Each number is 128 + 24 x the weight over the matrix's rms, rounded and kept within 0 to 255. Layers, rows and columns count from 0. Numbers have three digits each.

# down: layer 3 MLP down (transposed), 256x64, rms 0.152, rows 31-130, columns 0-63
# up: layer 3 MLP up, 256x64, rms 0.191, rows 32-131, columns 0-63
down31:100166093143132180135160135106210175111036147091111115124162111140160109088119138152114147153145092147117114178153148141114096111114150119107125132135095158095106114136091136155174140097087060
up32:179095132122164136135161113125145167135071119172114054098120130129117149165088152131121133128124111109118176143145103132146127127157138154057079102125104092170154148130147151137110111124155135
down32:066154101141182060113128153121130108101170093069132153071143137064101138115110126136159191094133139165174178081149132120142143116104150094114131136127089116160134167083118128144144132165157184
up33:119135120156129102132122149103166110116139121110096107148150155130129181066158139112146157151134113137131149135132135117124177172104091130130126127103111138118146131108131131061092139131132142
down33:105137139123099153144142117158120117115159145144138130133143095135105090133139146105121123109094129100126094126165122124135145121159113135132118121134164137117117149126126127142122149133106127
up34:135096075071175141151092125116116111124142136118121128119168129111170131124135135116132105171115143106125118134144140118148127124144096145123145109121150156083129151168117145110154061119113159
down34:153120106135118149103176145132090147127150136108189145130131146140140107119101127163088135123141107069109088133140154105123131131138137134095109162141147123134111144151108134138110125124106082
up35:115099121080112089133112126120157116172147087120156105136182188103113129131179118106161168160121112096126155108135129067129147162101139115130119144074106143126134148145100167107132135133136103
down35:098144140137154184114151155101106128090091126137114145101150116147173126119103128137132105115122127135110077146099090114159148172113135140128113138162120151166093117137140114153110105124107148
up36:154146099147169159124094091125129124146112091133115100158114129117169179116108156111169123140120107087106140146124155101145147125152149113124112111126149125128138096109129126135127088145143158
down36:132176125139170137133094156084133139163126094127156108145166108111174152081131137090171127142140142097098127108182102105120122117157098118086105116099137104138144164144121127130104116126138144
up37:141122138136131143139094084117133151128091113165142094116132159111169151148140149104184141120131180158112113127148100113127090203201099079141054092110138123112126103095099155143113102145104151
down37:121126136139101121161079118140119097124166114141102106087117159130110100171121092127160196100114141191137144123127106090127104175080157133126144118128123146191081142089085092118195136132172172
up38:157090126093149129152110134051098163129136131165166096100106128124130130101135125120157093147135134119136112148175117133108183120117150162112071052105150122163145128163130135143125144130144145
down38:117103224144125112107145127097117108129120121154146123155119137107149119143181117133102087142111110106133105093163180169121100108112090132141187085149063095184155154116132123144141128099137104
up39:123117107125112173160090120109146176166067094180124141095184110124159143085126147131109171161129134145145163130122128151163145115114129123111130108087150114111161156120137139086093128112158145
down39:173146148139114104106074154162147104078082135109142115092119136151082103109120107160201100142136176145104083154127098146135170108147135137159107091108162146126113147146105120117129127178122141
up40:152129148118148123192118159081165097115145149158141083121143119146168150108131117103145103132130152146111136106156119110110158129123130109141085131108122102130170118119050137096126133123125123
down40:146176133087158141109124179118121098144125118130122125112150126146127112107157138129098124116127180118082137128154132132138114157125135126136139135128134107139125120111134138106115112132118104
up41:188104099117160129183121119154133122113081068182116138153155089126147158120102147145100150132105171127137119087119127134125132123169150113085119104136125106167139099156137174133076107130119145
down41:181120153118190099120147150143146083089096079151171108119140132140130146195128085141154154134120160130157112136086100107144127146141115128109134104119144138155082067123128105123089131130167092
up42:148142120156163162121064084085136159172080094142140098154130162129188118137099151121128091126161121125146116125133126120153150114147115122126128100144145077128130102139145134186105081099116183
down42:126118103140135116112134157148110101130112129088111149107113099114132142132130163123142107091114135124110106114127143109132077134123147147163127139099196140190165102140113158161168128139085100
up43:110137121147134142132128100142107135160116162147112156118112141105141124114131103069155119134115117107109115163157120133106108153133146094119137121121159097132125140103140116144107114099157143
down43:113130143123133128130132109117141149110141153162153104142130130126127148145150117171111100102144121058136126124090139103150135103114111112142153124165115130092134129153110129125148166138118087
up44:151099085145139138106072124107146112107131133135130107099158166158128128069145132071158143166137135113129166152124117127148144182145142096121121132088102111107160145121116153126117135124141129
down44:156123097102153126143084108087151125117125125154145104149146160141107141077144141096161167118127157118089176142132122122157135174126120099100123102134129101111129144108126185098098102138183157
up45:138124130133129169174113136118118125186127150139096113158138127123127107135116137123112146123118093146116145101122139081137183126145153140113136136133134089133107123153061130123119120137111125
down45:134141113134144114074134106143144115107151145117121176109112153145132131119131131146138102125147125124129107156154147150101086132129092138117083121130144131129132133135159139112163116134114104
up46:149119094103145123147092099155112123135131111105094145126128113147136133075179179086127137148144109122105132170178116128106112132124114113104160149140160146116116121126134144090119122112111121
down46:113132156151079127115151150125137124122052154129116100141108094149124127139104126155161137102110162161169119135098128120118134128136141121130138108088155103158150133114095132125112133127156125
up47:165123110108109145126108119067188145140113156126098106166132121121082117099135114136153087145103113133129173181105149131183136095147101110111088158144127115119166148114113174163102099153166137
down47:128073141147125139097064105107138130143080155113126171129142123110143115142090144125097132149137073154125119149078085148174136110150110159121110149106129116153159167190136112153115150146145119
up48:177128119104154084168100085093148095161116103100177096172154152167143111127159158125110137114115149125104133089147108126140104140143156118128117116132114123106129145115114192134152102120117115
down48:112152107082124126142152147143139160096185165157144128137130126126128144169105143116138108096160112132087126141122113127134161102131087123084146132123149180133136111093135120148084145102091116
up49:126083123143170099160088130114168129096136103154124094103152124140171107126153125096143139185152181141094121157138107160152100146145150130136117153133093164102147144136097126088091109111138116
down49:097088119154143095123135105117173128095178141151159150115136106126115144116182140144116121149144147169131077096153148133104150134075148095112144113149103159121087186069088149123137137117142078
up50:157118123106140109151078147099131147141114150160127083112129123133164111132148123113107121109154107148109189112134080132125123116136126108110145143122124107121137118118091134109120139155119116
down50:104155114104093113079162165141132126145124145123128115117094093150091129153091113138119143155174120116143137108154144130117127121115124127100125144150157110125116118160141155126121135098132097
up51:114137103145175163142118163122154122149138131124107114105133141135115120141082094126131179154158130159120135075143095127159104163161112088136135133086150115120153120142107137114104109104128101
down51:127090146142116129114153119145137147125120151159104115123126132140169122128107155125121118140138131145125150116111153111121150077107108123117147127127099129113115117140104129136150161129154101
up52:144151100109154103138116099093150110132129108179146125177199119118157107108137167108101135138157158142116148104132080137136123118129136056136118126129121097138095150100133180144131097120138115
down52:136155124095184146106131088134142131116178125111156080098123175100104137151141158115092151137161074177121117096111175165099152101121159119119155143135104107119042106121141135121155135154167135
up53:115124132120182097123074086089135145119082071118152143177141139126151152114117180111138149156129197099148094143145109141137136111128121129120097149126136144112148148122112131151117106094151167
down53:102160100112140121131124102144152127108156127135143180158143125143105050108120133164149090155130138093130134113114111088153108118151133150171107143159096178091139137104156071138132117107112146
up54:157103127128137122143116122124133148148081099134132143134109163156109152112133112152154166137130119103124125095125114130136108165099139122096079119104136101117168110179145148116129081121139150
down54:143109156138125127127141131182124143129163130097120101140118117111094154125108134132106127122123155106138132148149067143127120116145137136163110107142120157118153130119114104129128140116132115
up55:169123103072136101170126134091113161148113151142135126120125112152133116139121121108131094114094152126121121148175076087128144128175121113109106140111122098154141096115092184140100118131161153
down55:165166084049141116169160124101113124118099113085164123145110126132147159129141159105154134111098153130111118158204054107108182088150141099118114130081118098144110121102115173146103152151182171
up56:138110119132175140121109120128110160188133148117102118146119156149101150114116169088124152187138112108064141122144085139096134134117094129128132154125124125151113151123117131120110097131158107
down56:127119134107130115111127104166126109101136110166137101157113115144118117157105154122157165134158134080103118115095148132113125132127137121147141141141132161141107129126137109148094120154122118
up57:133131134129153148114092104147165155152108122124129179097163160165126155090121094122180120104127160119112075126138122144114124145161121115154125097097165131095170150104129132118119140142165141
down57:122152162127160166099137117072089125172094111107157123125062174104160128111116094143151160123141140125141125166112101128121106149126094130139125096128156135124163128153112135120132152085140124
up58:128107130140140160156135133113118135181088140146127070118102135156138133154108124075127151179114110125100157102163147117114128165149158152122067115110148138147114120118144155157138126097128119
down58:080129122099124127134139114153138167042104143151115130080119128101140105128109137139177147143112136141139135131094131128148169140104114148138151130139111091147109121164128144115131143150136133
up59:144118116148126104128142104115106192106113130120115125141143124122126137131165174151134114158104157105083147154124145084112160134120110131058130128050110125150114106140153128142120121125150152
down59:129121125139128146111124135110167102129143140137105096132119096128122115154144100102144151126124118125133115120124123161102135107129181142152155115160102130142159096113142123122148095130120104
up60:198140118178146121155126075148186149124082108170116143144132125110142138127095136129131116137146145134084118147125085135116122106142150146111099096120141108114185107133064122083141127130120140
down60:116119146119120134117150165108125146123104123130137112096128093131129099119110114144161148125093130129154120119136159165112158113083153120142114164116136106168107170106145144118117087109140121
up61:165079099147183118123109113111136128155142087116150128119190144172125102079170158109103118139150117131129125101135097115118161151104141095116109119136135099100153131138151203136113123160116130
down61:133163131125170172156121138081095098109106128139119130150158125101109093091170121079132099105151115109118169108091088100122152138148120170127125178117144104131188117110172150119128152105128155
up62:147113113124121088154124103141130116133120152121140196160120143116142159116140131125153127114150117094104096150143151103137160157111092085095138113109125135121165109149108119109084130146165175
down62:133132148115137120109144139166136120119175142120167070104133104118159128139134111105092176151161133088143133119120134118121138125130106139098120169119152079093110135145125151124130180113108107
up63:149077109126136148102099119149143139155151113116103154126137157171135126088074152107113100143185110095095105129126132132121115151167134112103141098124155123127198124117125142143145090125147138
down63:113141114109129142110118082111074157126155142110134154127086171117089145132114116146156171116125121065122148094096130163156111157133108139150147119140137176129094136144142131143125084167115127
up64:127137117143150166142115107088132138156133173161152141107191139135106128143116100129122130144111139069126186154107124091073146127138111075136152154077138096158130115095113154148148088106144164
down64:128134141165144096125137181084163138135136137182154114106157078127140116129099137131103070141113177120116117144081152106152136108115086089151140126147116173126131059083172157117117119189139098
up65:158129114081129128148094127146151114138102116097090153125135127144128139116190132151137134111109149134121133094131108114112147119148140126100138145139094158108147122150091207090102114151124100
down65:107095118148113103154156128130087122088118110140102132126174108160092121133123106131131153131120115110101116137157139112138120141146161131122172123151159114149142116188151124136115130112089093
up66:166120135090176140174117140082113107159089057148136103165156166153162107139112164131135162120139174156121101079107132074088159125148159127113114093135128105111128111151088142122078123139120156
down66:146118119105167040107183132119140108141138138151095146161115108158091185135118143075164145144113140159142175132144112106115136101084148176111127115139130148142118061129138128122071127088163126
up67:160087089156143122156104114143172168110126131129114139120114138105162138158140181105162141156120109135100111135197117118097135174151107130127114098071104128075175112137126132110134124097154126
down67:159113145125143137129088158082122153116072124170169111137121140109109134175158153108091114158167116090108148175165132145182124139178059140131115117092107078129130104102110175101143108125138095
up68:125108122107130109146095085144135110135139087126142118098160142202149110089132133086108127121128142136095103123152140138101175127126143127134106084105165086134174145136139151101136125147140141
down68:096104143163168149121126108145047115191146125130151100149080092126120156117117095124125172132129153146133135114095146173153099146105120124115104109125153146139142099156124142128131115131094129
up69:131079129120143140130105113107095142112091140138154137165111127182112155121120101117154135129149155140164144150130147140157146160146113069095097102127108129098120101166138132149107099122140140
down69:120105138154099142110139128162102153106129140099160118135121128125102159149110126143103205097123138115169124173150108141174123123156130084114148098137114153087112093108118143165129126123115107
up70:119079113070128127203127126090116115134121092153159116139175136119108100122178167076141127174102156138114137144168118090116124174117114138126125151165162115104131141130129154130124095142114134
down70:162152102145111108089128133119115091164137171103139179090137101095129138111177099143103136128142083163120141115121158101108104137074105180101130125130103141149143159160166148137110118151148058
up71:135161122132119104145125115127140071116096131134109165133139077167181126119122119129130135097130151148105121143151123124169203158111138066098094110096117103155125135111133169132138113134155145
down71:131132126133118132134123130117125174133101142135123117125126088106127097108098117126141116161146127110148131174106137154122112133095118157119124149119161110122116118173155128120150151118120108
up72:145100122110153123137116111149116143145147105110149124118126154132154125115133189104168112138117132100078087118184145098107108166127117141115123062110144145114136144167146130112121118141124128
down72:110127107118153091128128150111144140081115137177139157146131107115094135150131107154095103160120113140130151090124137157097128122153145095141153155134108112129114122139137137148113082139150144
up73:172137123128166169121129133115131134100110113156126135121138093126148179101121152129146125134145137138102090117151156124149117080177114123150101079106172135137123088103121151076118125153152151
down73:122087152118151134075151101113067119078130119188165112161139123104162150140146125136139117185144112086192159169146110124165097113111094113130152178144080181128111102133107114139113123129098107
up74:166119155101158176147128125108132178116129155158151153112198119098112137085098086106150093132134120135101123136150152073083134136130122099134143079093157129131127094134045132141109091152143194
down74:148132113132149115128144158076135175152165150142140142151140125078135107162063203137118099089113110122109118171150153098124077124152123064179133140132138168136115084092194089108073130126147135
up75:091101109125119160153104097132175107129134118158140067181183152127120109114133130108178168149145125147133142153140115070158177140100127134097111129125125054160170103135149145162082123112159118
down75:083099160113133113072157083146141082130108168115082154173090134159143141122096143127122127131144128140132150115124103121118171155157155117116056140134208182161108125146073120096101122134119172
up76:121156125120155109121132104138147136183083087167116137152139132113120136125139117148132142118158117087100111056134151110168160123107144121088129111113121145110158119139164127137118119101148130
down76:119149122120149095117151123133120183125126139091126143129120106149095107136152134160137142117066104088115155121147099121114110102143122166120138124145149139166137119148127122124141124118103142
up77:132106083142141114141094096116170133142108128137106101136131137140150151123164142095158130147134111111126114125162136116160146147151135133127121112097114141119143108132130149120140130136129125
down77:144138078117171126158095110080187100145122114134115104145170150141139140089132165068162131145119134116107123119170111110148136140139102082103117112102122137141163128137148167118123103127160131
up78:121141126122170126141119127116164125139120112113116143107130147142113170126116118123147136158131150067144102128126100119105113160152149125133112133126129143120108158098131163152124084100135119
down78:118153160124120093139164121153115117098113153146119114109094110162086144106104102151122125129112125071157107118122157151143167136093157128142152169147128122124097130133139143145136119118106105
up79:111137102143143119157120114127137125151092146156118081115115124101125119144105138077160122178126106118139163154141063108140145142152119122090105149149129102146126141140122145143092081099131147
down79:144143154126124083137158110157135133113118175138118142130120087144087132058137142127124090142132148107149143096125136117172131139107107158158129130164128137072100158138133120127119124112134104
up80:130130098143129114136111125102161146143117161126097088101126110128146135088120137129130163163097115143115182118131096124120152114120079140102138137096143142128129090159168146146115116133130129
down80:115161124121109132118144121144097142152118145097088124131099095127135123146120148124128113150129114165155167111142130172124127133105130116150148152097138132126120082136138145133120123107077140
up81:140102102139106151138094100144103101112094142166121125143135113125157162158138157103150157177111127125162113129126122126140152158135125106108093142148119114121140111139125145099132097144120170
down81:125108129126070112134129148177130152117137138129137129142100111158095135155147122160113116126127119129153108115135121137131090149151128146130145115165131164109106128112107097150128103090117134
up82:148121129147119183120122135133131192132084079133112112120149135117152153141084159138163107140107134111133130128128160111137158153102139110100105111100127120124156113117135132144047134115135162
down82:126118135139098125113118144124130101125129127091148142127137131103168134135155125116140155096119116115114141129108130145152104104140114145128126125110124128139143134130167159121162131112124102
up83:162132104125150142126116114092171139154090149152142066122125112127124169112110142113114157189130137120141149106146090118111103100148137127129104116106094129159145154098120144116122121126153141
down83:150127086111163127139086144133133125147115164155121129096116155108121143115094112100123137161114157086155129134155166138097176093165131142116125155099088138123156086081168121130107136159130107
up84:113159133088131118173135130119176136108102107106101140115120110121125141147114160115136155157086184147131145165145116129123136113126095141087113145110133112088147123150182151133118120097147115
down84:152087104132148138137138135156107102154122101129136136136104151125137163109162146145122132103110106078107129133139112126149104145145137100148118076138098128139132153115114092149143139151145153
up85:110151122079197144101093130130106164156116118148145163145133123107131189151110154100150123141095125121102111139158136111162117133138075119135143124072108124152129119154130125153095106102144159
down85:109147146144118125143144096161138148125147141135112136114102117124091108124096149104123116147150142138067123098142137126148168119169119121146123100135121181121083155124159085138172129133101118
up86:127114117107133131109069117107124133159145103155113099175149170126145109129111092133121125177157129148089119132132108113169158109166118131121125125119177103097145150165124151173135051088125153
down86:140097104142137108092125124125093143197111150097122126118137131120156079172072106099140130102158123143099179147144142116093096131081157132133118150085126131157106130188143141138128169154107143
up87:121120112130136138132087124147123142184129140142138123108125178158129113149130106123144153133134155150150182102154088108142120145158141095115088103134114137134129123183094121142094086104111124
down87:129123154163107157116109114155144117115145134146111128145126150125136133147104149117103189091099126122180127161132106115167117137104130127096132088119134143123135131091131142127112103121125130
up88:118144111110139078122106130104158184165080137193121109124138104106135112134122126090144172199135114135126144112149124131148134134120121140092137133132121131107154100114139114146137132106158115
down88:121116179109135174145162142123076101125152139100132127117147160167104120135089121150101121082090145095132150125127119137097163128125126112123125100110097102127111147151157148109145141140146140
up89:108097133102116164140115120111137124179150140154142118128158153124141116079104092098131152151138119137126123134132098101145105139113143088124114151143174122088151066141061141123122121096138176
down89:115128164091129169142093119114128128148129158177130130127136121084101145103152104101135097152134137116086140131132113127174122138130142115115137109136104111103160091135109135142166179081146183
up90:110147117140156122132139094072115160148099123169166132174125125110121080142122142112125147156095125134116164119130104122108192159121105140095127137114148086146095112150154109143116097136133147
down90:106125132150115147085122119142141178111146106116127162119103138127153115102076151150123122163121129108161129101136130102200105144110081149125116148135150151088135121140124113114125129158084169
up91:114128147120127163116112087126156138166142150124116091127138165141121129129099188107140128130142112147105145155171087108122126173138098130107129092082142084134138134105136135105130121065122131
down91:137167118149132117168130141134123115124145113117110125116126118108123119126085129132138116110115157142126115133131099138157139117106127104137147128138111149132138146124142109115152120152143086
up92:170084131112111091170107110051158119123090157148124102145116134135138119117132138125125121134122119146124141140182105098073161135151162163088113083118118105145193140136139127176124120116131148
down92:111135164178118171166093121103122106091133119119130134125115133122138147154149080182107107123127102118157107097148171109127080096107135140123155108105126097155133177139130152123185134127103110
up93:120152122097135126151095089109155099146103155142130108135155120121137184138119084143129103151118153093109128170132148113142134075172116134129135126120129106145125133118096137178099090123152180
down93:115093127151134135116126076115154131204090138171153105133118173137124113132124111155091097148127162075146120164132154123109154098125139129158138135150139182125139077098094119125100121134105111
up94:130146126097143174148092111153088133159111095147148154140106125143146116144112154075085103145102128153114159131132094132131156130147128148062124124130119080136108151141163132163115093079133144
down94:162116081186147138086129114131154103130076103166153141090164122144100162098130110158126107144152100127119095113135164112155106144120109137139099115110155127144161114115114117109187133139137143
up95:137070119146139117146114120125156126147134127132092129140168111147134127108129161067138101144114137108111133165145150131149144184135149085123134130106128120092127137120146171117118127123147119
down95:150046130106117105091100123129142147161106154126103106169153134135132122117141156132128129191111133151094138135143097158136155118158134082142113074126114113114147119101112135163118111106150177
up96:125079123146197158133116091114116170164125082107126150127134199136158106105128159139168153153157120145127109119126133070065169097162086163106134072122182116116147095162126113142089094114155144
down96:143116070155131159143157104124108213122035103112147089105131152086118138100119111106139086134134145185199198084172126127059152102103122155148123156123112134121125106182173101103099152116148123
up97:131097114078167111146111145115162083109130103130132157165222101114139116129135153118139114113129170116140126099153154113151116126094164109117141143111116126099162150149123140109143126113138109
down97:118151087134138117143116149127097114127144129122179105171136126124119163129127137136114093075109136128112141100130094123146182131134134121147123130107116129136128130149138132143111121156080151
up98:129135150085184136147071156106112130138095108141127099184147118111126167135105168099132077159155203122101106131131129108140150123180084131088143122114130108169130108135127128153105118095168134
down98:157119186160111133090132143127129170131136109105167135154104132087123097098108126122148099151140118093148163104136116127206093127166096145181136064138099109132124126085103112153121141178102125
up99:110117112109156123141120134126142099157090083126149135155147100110152128127097131122123113156119146106137097121125150117133132150113153129105164131141118140134099138132168132156105087110170121
down99:127157123116126131117140128152108113111114099118113185135108120142074149125152122155119091111138108116091140103113150117163067147123146146138088150148136147152144132143124117152141118160119136
up100:148120140097129101128111078129112105124110101142164134153149129180144151117140124124121119110137148135136115159145145095132134151101158067078120080106116111117112126146118129121106116142155200
down100:144103127132122147137118150102105108160105142151147150164140070116162096115081137151119161074153138116162154131112127141161086134121098156098126132123102122111073116146153144134114121164131113
up101:133122132115130132136156086107109152169133137122163129135126171155120147160144162116131092149098149092124134125150150119120113135098096142104091066098127092163137118125105134120087117096146180
down101:156077118141104138138131141111090137102185162130147154146108153148106115143118135149127120081115171131155102102117127103139120113082105105117124087133128158142126118120190106139119172127138159
up102:132113094112147191131102143128117114180107102141140065135113144103137152096084190114135098183131109137104128144119131085121117136149132139112143117128145122157141144125110167153138085126106157
down102:140146141146099124096091135118120123129102137141099098107117126159119086131114168134180075141169151140114108133145173140136086144079095124148128150146144119163112094156126157112174150088117136
up103:102107135110113147163101105150117095117113140129152099156155122126138145117151121119170135143111138120149116154132128079123104177126150120140123124140111125133122104154109179105118109123112159
down103:122107152125085143124115117188137117115102154125121146125131132160106128153154135149135113120130099126134107102128133124151081154137120150124148091165118153119098121120108089153141112107116157
up104:148112121121159127136078126109165130143115110126097118141144154130149154122113134117150128140140114123116126136143121103128143150134143116126120136141137146089125108159109152115110117135153116
down104:162130091122208118168092108083183135153123095154127119132173152145160139106130168092141105152124124098083121122168109091090160154139090095103098109100125124112162139125132170130113097145157144
up105:139132147085127104127084131143132129163101086140141116126141171136159172128109178124109093133127118119142159155155124090141172121125140136083115102102115110092123151132153152147133119100147161
down105:145139131113091109121115131152128080144122108157112156143120132139130117108130114117112118135130075123136129152089113119128101171150173163118095120136149106107108126143205127131145151114130154
up106:163115146142129139146141108129116115106103110134128108123184139125139168105090192121129155135134138108125154117123149105107176158102137122085114130144145106141184110114114122065083111114191152
down106:101160105139096148115118116111110138136112149102147144116131113138145076153144149106079125113116173139137126113137165152078151102122117105140093100136150118118129163165157130141154141151112118
up107:177106080095126127131134106112134102131104104173105137088132097139156135127149126118114108185104112092066127168139122127159147110147133105134128107113151150125151115110093156103127111159117152
down107:155130093149179172155127105113100070108120121154144103162130134132150163110161145106112098162086140120118116139117127126195120102155104116108142129084111130163150080087107146108165111146160164
up108:104103102109119142134132123120121110140113127111103124110102155149168112147137138151166149174086117134105106145154139089156119120165085154102136142139112133087156105171134142114139103109129173
down108:139105144126141138125147133119109126120115135112137136123110133134157127166140126112102106088159120119116113114098135155129110149124100120137160146139158115180118114108137145139118149114117103
up109:140094105125109144136117098093155146118135137126149131114130143196121135092161133130152135131137135130149142151151092142140116136128109137130077118120122112089190093096143151093129107163156156
down109:158093078099145107129126122120084135117112190159167114097165104115143187113108141082141130150150158094168110104197123139127155102159154124148131122076088125116161099142157109118075132140154131
up110:153091116117156084151099144133140153125136135107097136109168148159125133081167141126118109142094117121096150126127146125111105144135117108119129156105147161100134137138134161087137113143148103
down110:116168155150122131147159160113110106141142147160143125118126129141140106125131112118093158104107134096115114126141126107151112124185116139125104155130128140115086125126153143150123116117079114
up111:150084105135142156104145122095125141131147158126092125095136149158139121104135157115116110140123090142116158131125136108114141135141116106080122136131141124129119124080138182131114103121200121
down111:122139128135098110089138143094090156154089129137165136174160088114114137137148148096127106120123112157118114146101109148122111140186087144127149132126111133137144137115123111134125128129124144
up112:170139072101134116138119135129142119180125119190139095120121115120176153142147126119126136204098126094098103144120102098175131111162144129126091103125121144116167112109104184141148133124123153
down112:103107134144150142121156117118120126112091149165125107156159162137156159128151158118068116194112144078112109129106131139178142128140083130127115146123060121129130089101102126109181135124136140
up113:144136112128108131141099141120137164174130131112120155122121179156133190116118139095172131137163102110122099121170128153138103137148100094153093119113101135115144080126107131156092121117175095
down113:139154131107130124110117170138137120051167126154086126158114163130087171119122131148123128157144100162108121130161145140118155072080133167108146142107116089147127082123106082133143138127160142
up114:104098119100127136158106102138127089124126145128140139106129120111156116094142116099149122148127123116134091126181141072118124155124136105109110127125173127119149103165107123102132128166166170
down114:120097149061155169096115101145123138091157162114122118124120128145116102152150103135127118134161118113103133140133163135149128143110163117115147131113134094089119105122099146162154143090162169
up115:107112126120130144171073104153138152152124115116151103124156171161131129073158116098129174126147121121109175159152125144091100175125102154125152131105173111130135118128137136143110111133122097
down115:128140154116104158142139090170118113074145141149164149149130106134112109106146128145152079137123149118122105104120112094157094122141144149143124129123102154140127141119130133124117132119167088
up116:143112078068175132121098110085123136163126099138157118118137114132164131108130139116131095175102164137120134130143123131162104105132096153131148141111131132113141145133140146119151133137121120
down116:120130097125157131110117144130130125141161107154157145112118126139095083125141150137122106147144141098095074122141164123131118113170112152153105128114131123137160173125133137090144131148111109
up117:167135115160168160161129139125128128154078139146093099106114121117115169098146122042140140155121131132083149124134147113124128131126134137113111147089138152120126126138128152092137125099150128
down117:103119123127158136085106127108121098136108135142100165157140118132152130139142162156171122090072136121155137113139114121114138145084127118164156088155090118109108148134144113159128124147115133
up118:159110138111149108183106108143169100134140120118138119120164153171126102076151115101147087120107122114074144162179109128127110168134103135137142116103127130106174133127091146101107126148119127
down118:163179140125141147117150132102098101109116087129164126125126104134136128065132161111118149137169133137115147104143173106129076147148146124163121087091155175099128117152162109115100134124106130
up119:133128109067168147166087123151127137145107102183133134132117087120148126124168097135163139161126132106082093117124127113186114117153136135134145112085110112149143068164104126119102143153126155
down119:146144115140111137094147118141107101134129143162128099103140148135158116087126113157134153151102188081134160146106056127139121142111110155108085132154113159125120147113156095126118141135121128
up120:102097066087155135137136102104123139153105124121104138134131194193102141123134125127142167184085122115154135116123107116138127133142120147109131129138116116144110115144175182162093109090132109
down120:120113100142130107162141142140124105105110127133100129121078178123129162131102088173127121137144171086165140118142104156116160145092126113133165149143128137124136113158168102100097122132104117
up121:144135137157149132122095123114187135142108120105095096129131150166117125103109114122133143126140154147116149150150070138140112120163126130111117148142148101103143107115122119129130092114115114
down121:125131129077113142123144141126128125134136170139110117117148117125120122162111115136107101079135104114146109125124139140114140100165095149128138127160154136143095140149123160132133131115136118
up122:164116074119136091143134129139190078092132128123096139106174132157168131121133174133161122116095173121116125098129091085106142153139112120127134122095095118155176135121153174072148123139135126
down122:122151131194106132160114112110111136078150120125161130141140092083155095146136137140124142136123070102105122139173138135156126140205097139128135148117121123098146138110131126112141105116104102
up123:180118136108117094147121109090126127146125153113165115160126158123113105143178140125152080147112200130097130172125112106129096140100121147128105102106124115117184135132137161126112122135108183
down123:100121179116099096159134165138073130094135142101174161139177112144149151135095156109159120113116105145108118101105109107141096125088140141123121149070082151142159114104188114143131143111104168
up124:122121069134144102143129146125119114133132119109149107128127163130120106144150118092126136154131162142104157096188139081145137167158098137115131146107141112123123119098161117134116110120102103
down124:137110116142148150117128118116123155128105091145117134117127132107115135147100123131138123098135148128143108133101123137107127151112128144124147121130103153148144147137121137111121114136139169
up125:126135084138123129122123153064166143155148144142156071151181128143122141146118128136105142173132148146122146076173112149148148146107085104146103109094100098111137107140126158159113081151141104
down125:141127108135101143152176127166151181116108138149124134177122099118126123133084117122149158163133145117130149088129114091096123118147123148095093128155110135107121103152101126118147126110097147
up126:146154092087141084171100080100101105137118088137158156154124151105165116138111130097145127132160186092116090146132112102146122132160120107133120129151136149137147140151098120141142096110172112
down126:145145090119137119147134119110137116140176112159135133146138165118104106120103121148123098147112136116156090103115106129183094090164136115171153118143135127113137145087176063132073195156138094
up127:146135084118134159131116118125129127121136136125152143104169156170125116137101152114148128181109165083139110103119106092155112119136104070129131136139110102148133149101127112180111111087126136
down127:115126127136138087129125111154105107102129117171126111141123117133130176142153077131124123147170163139119135162106175165103090092142110126121118099125138105145156132115161132130104156131100116
up128:132135136127151115129125148152166163146127118152123119085145138153109151149094106139127150156162137129148133092138102119141129155141112131108080111090098098144136114140131147117101101105104109
down128:130124140196102132129148116167153149137145125132101137141108127113158144112112164107090176126110119117137124137122095101163111100119110163135136093110116113147123134124137150163130113113098130
up129:127128103107143127146090136108146122140118120120108119146159125141134129111157130092143149132138105116122118147157127099136147137134152100116116138111114118142119120157128144129120129145153124
down129:146153097127152111190088120093194118134126098149120110150172156143141118106132161085154118152129108113098161117195120094112165120134087113095106114092120109130149122121124155135123130136155137
up130:144131120080161157128108113106103142174113116147142124120102134175140146122157100110129143127090108143111189155147124129193117122164115118101135139088122099135139133115157148146102119086188142
down130:110160131130171132118115084166122157099167135144167145117111167105102133127126098087137091161105091145140140146140147127121116148141124130150090125133117142129093147104148106096146104142151130
up131:130096067122148123134111123085119158126126114175162159152151153117155159143178111086174122179091151108117154081130146121177115094116106120133128118087126131095121110143145109119137079150110148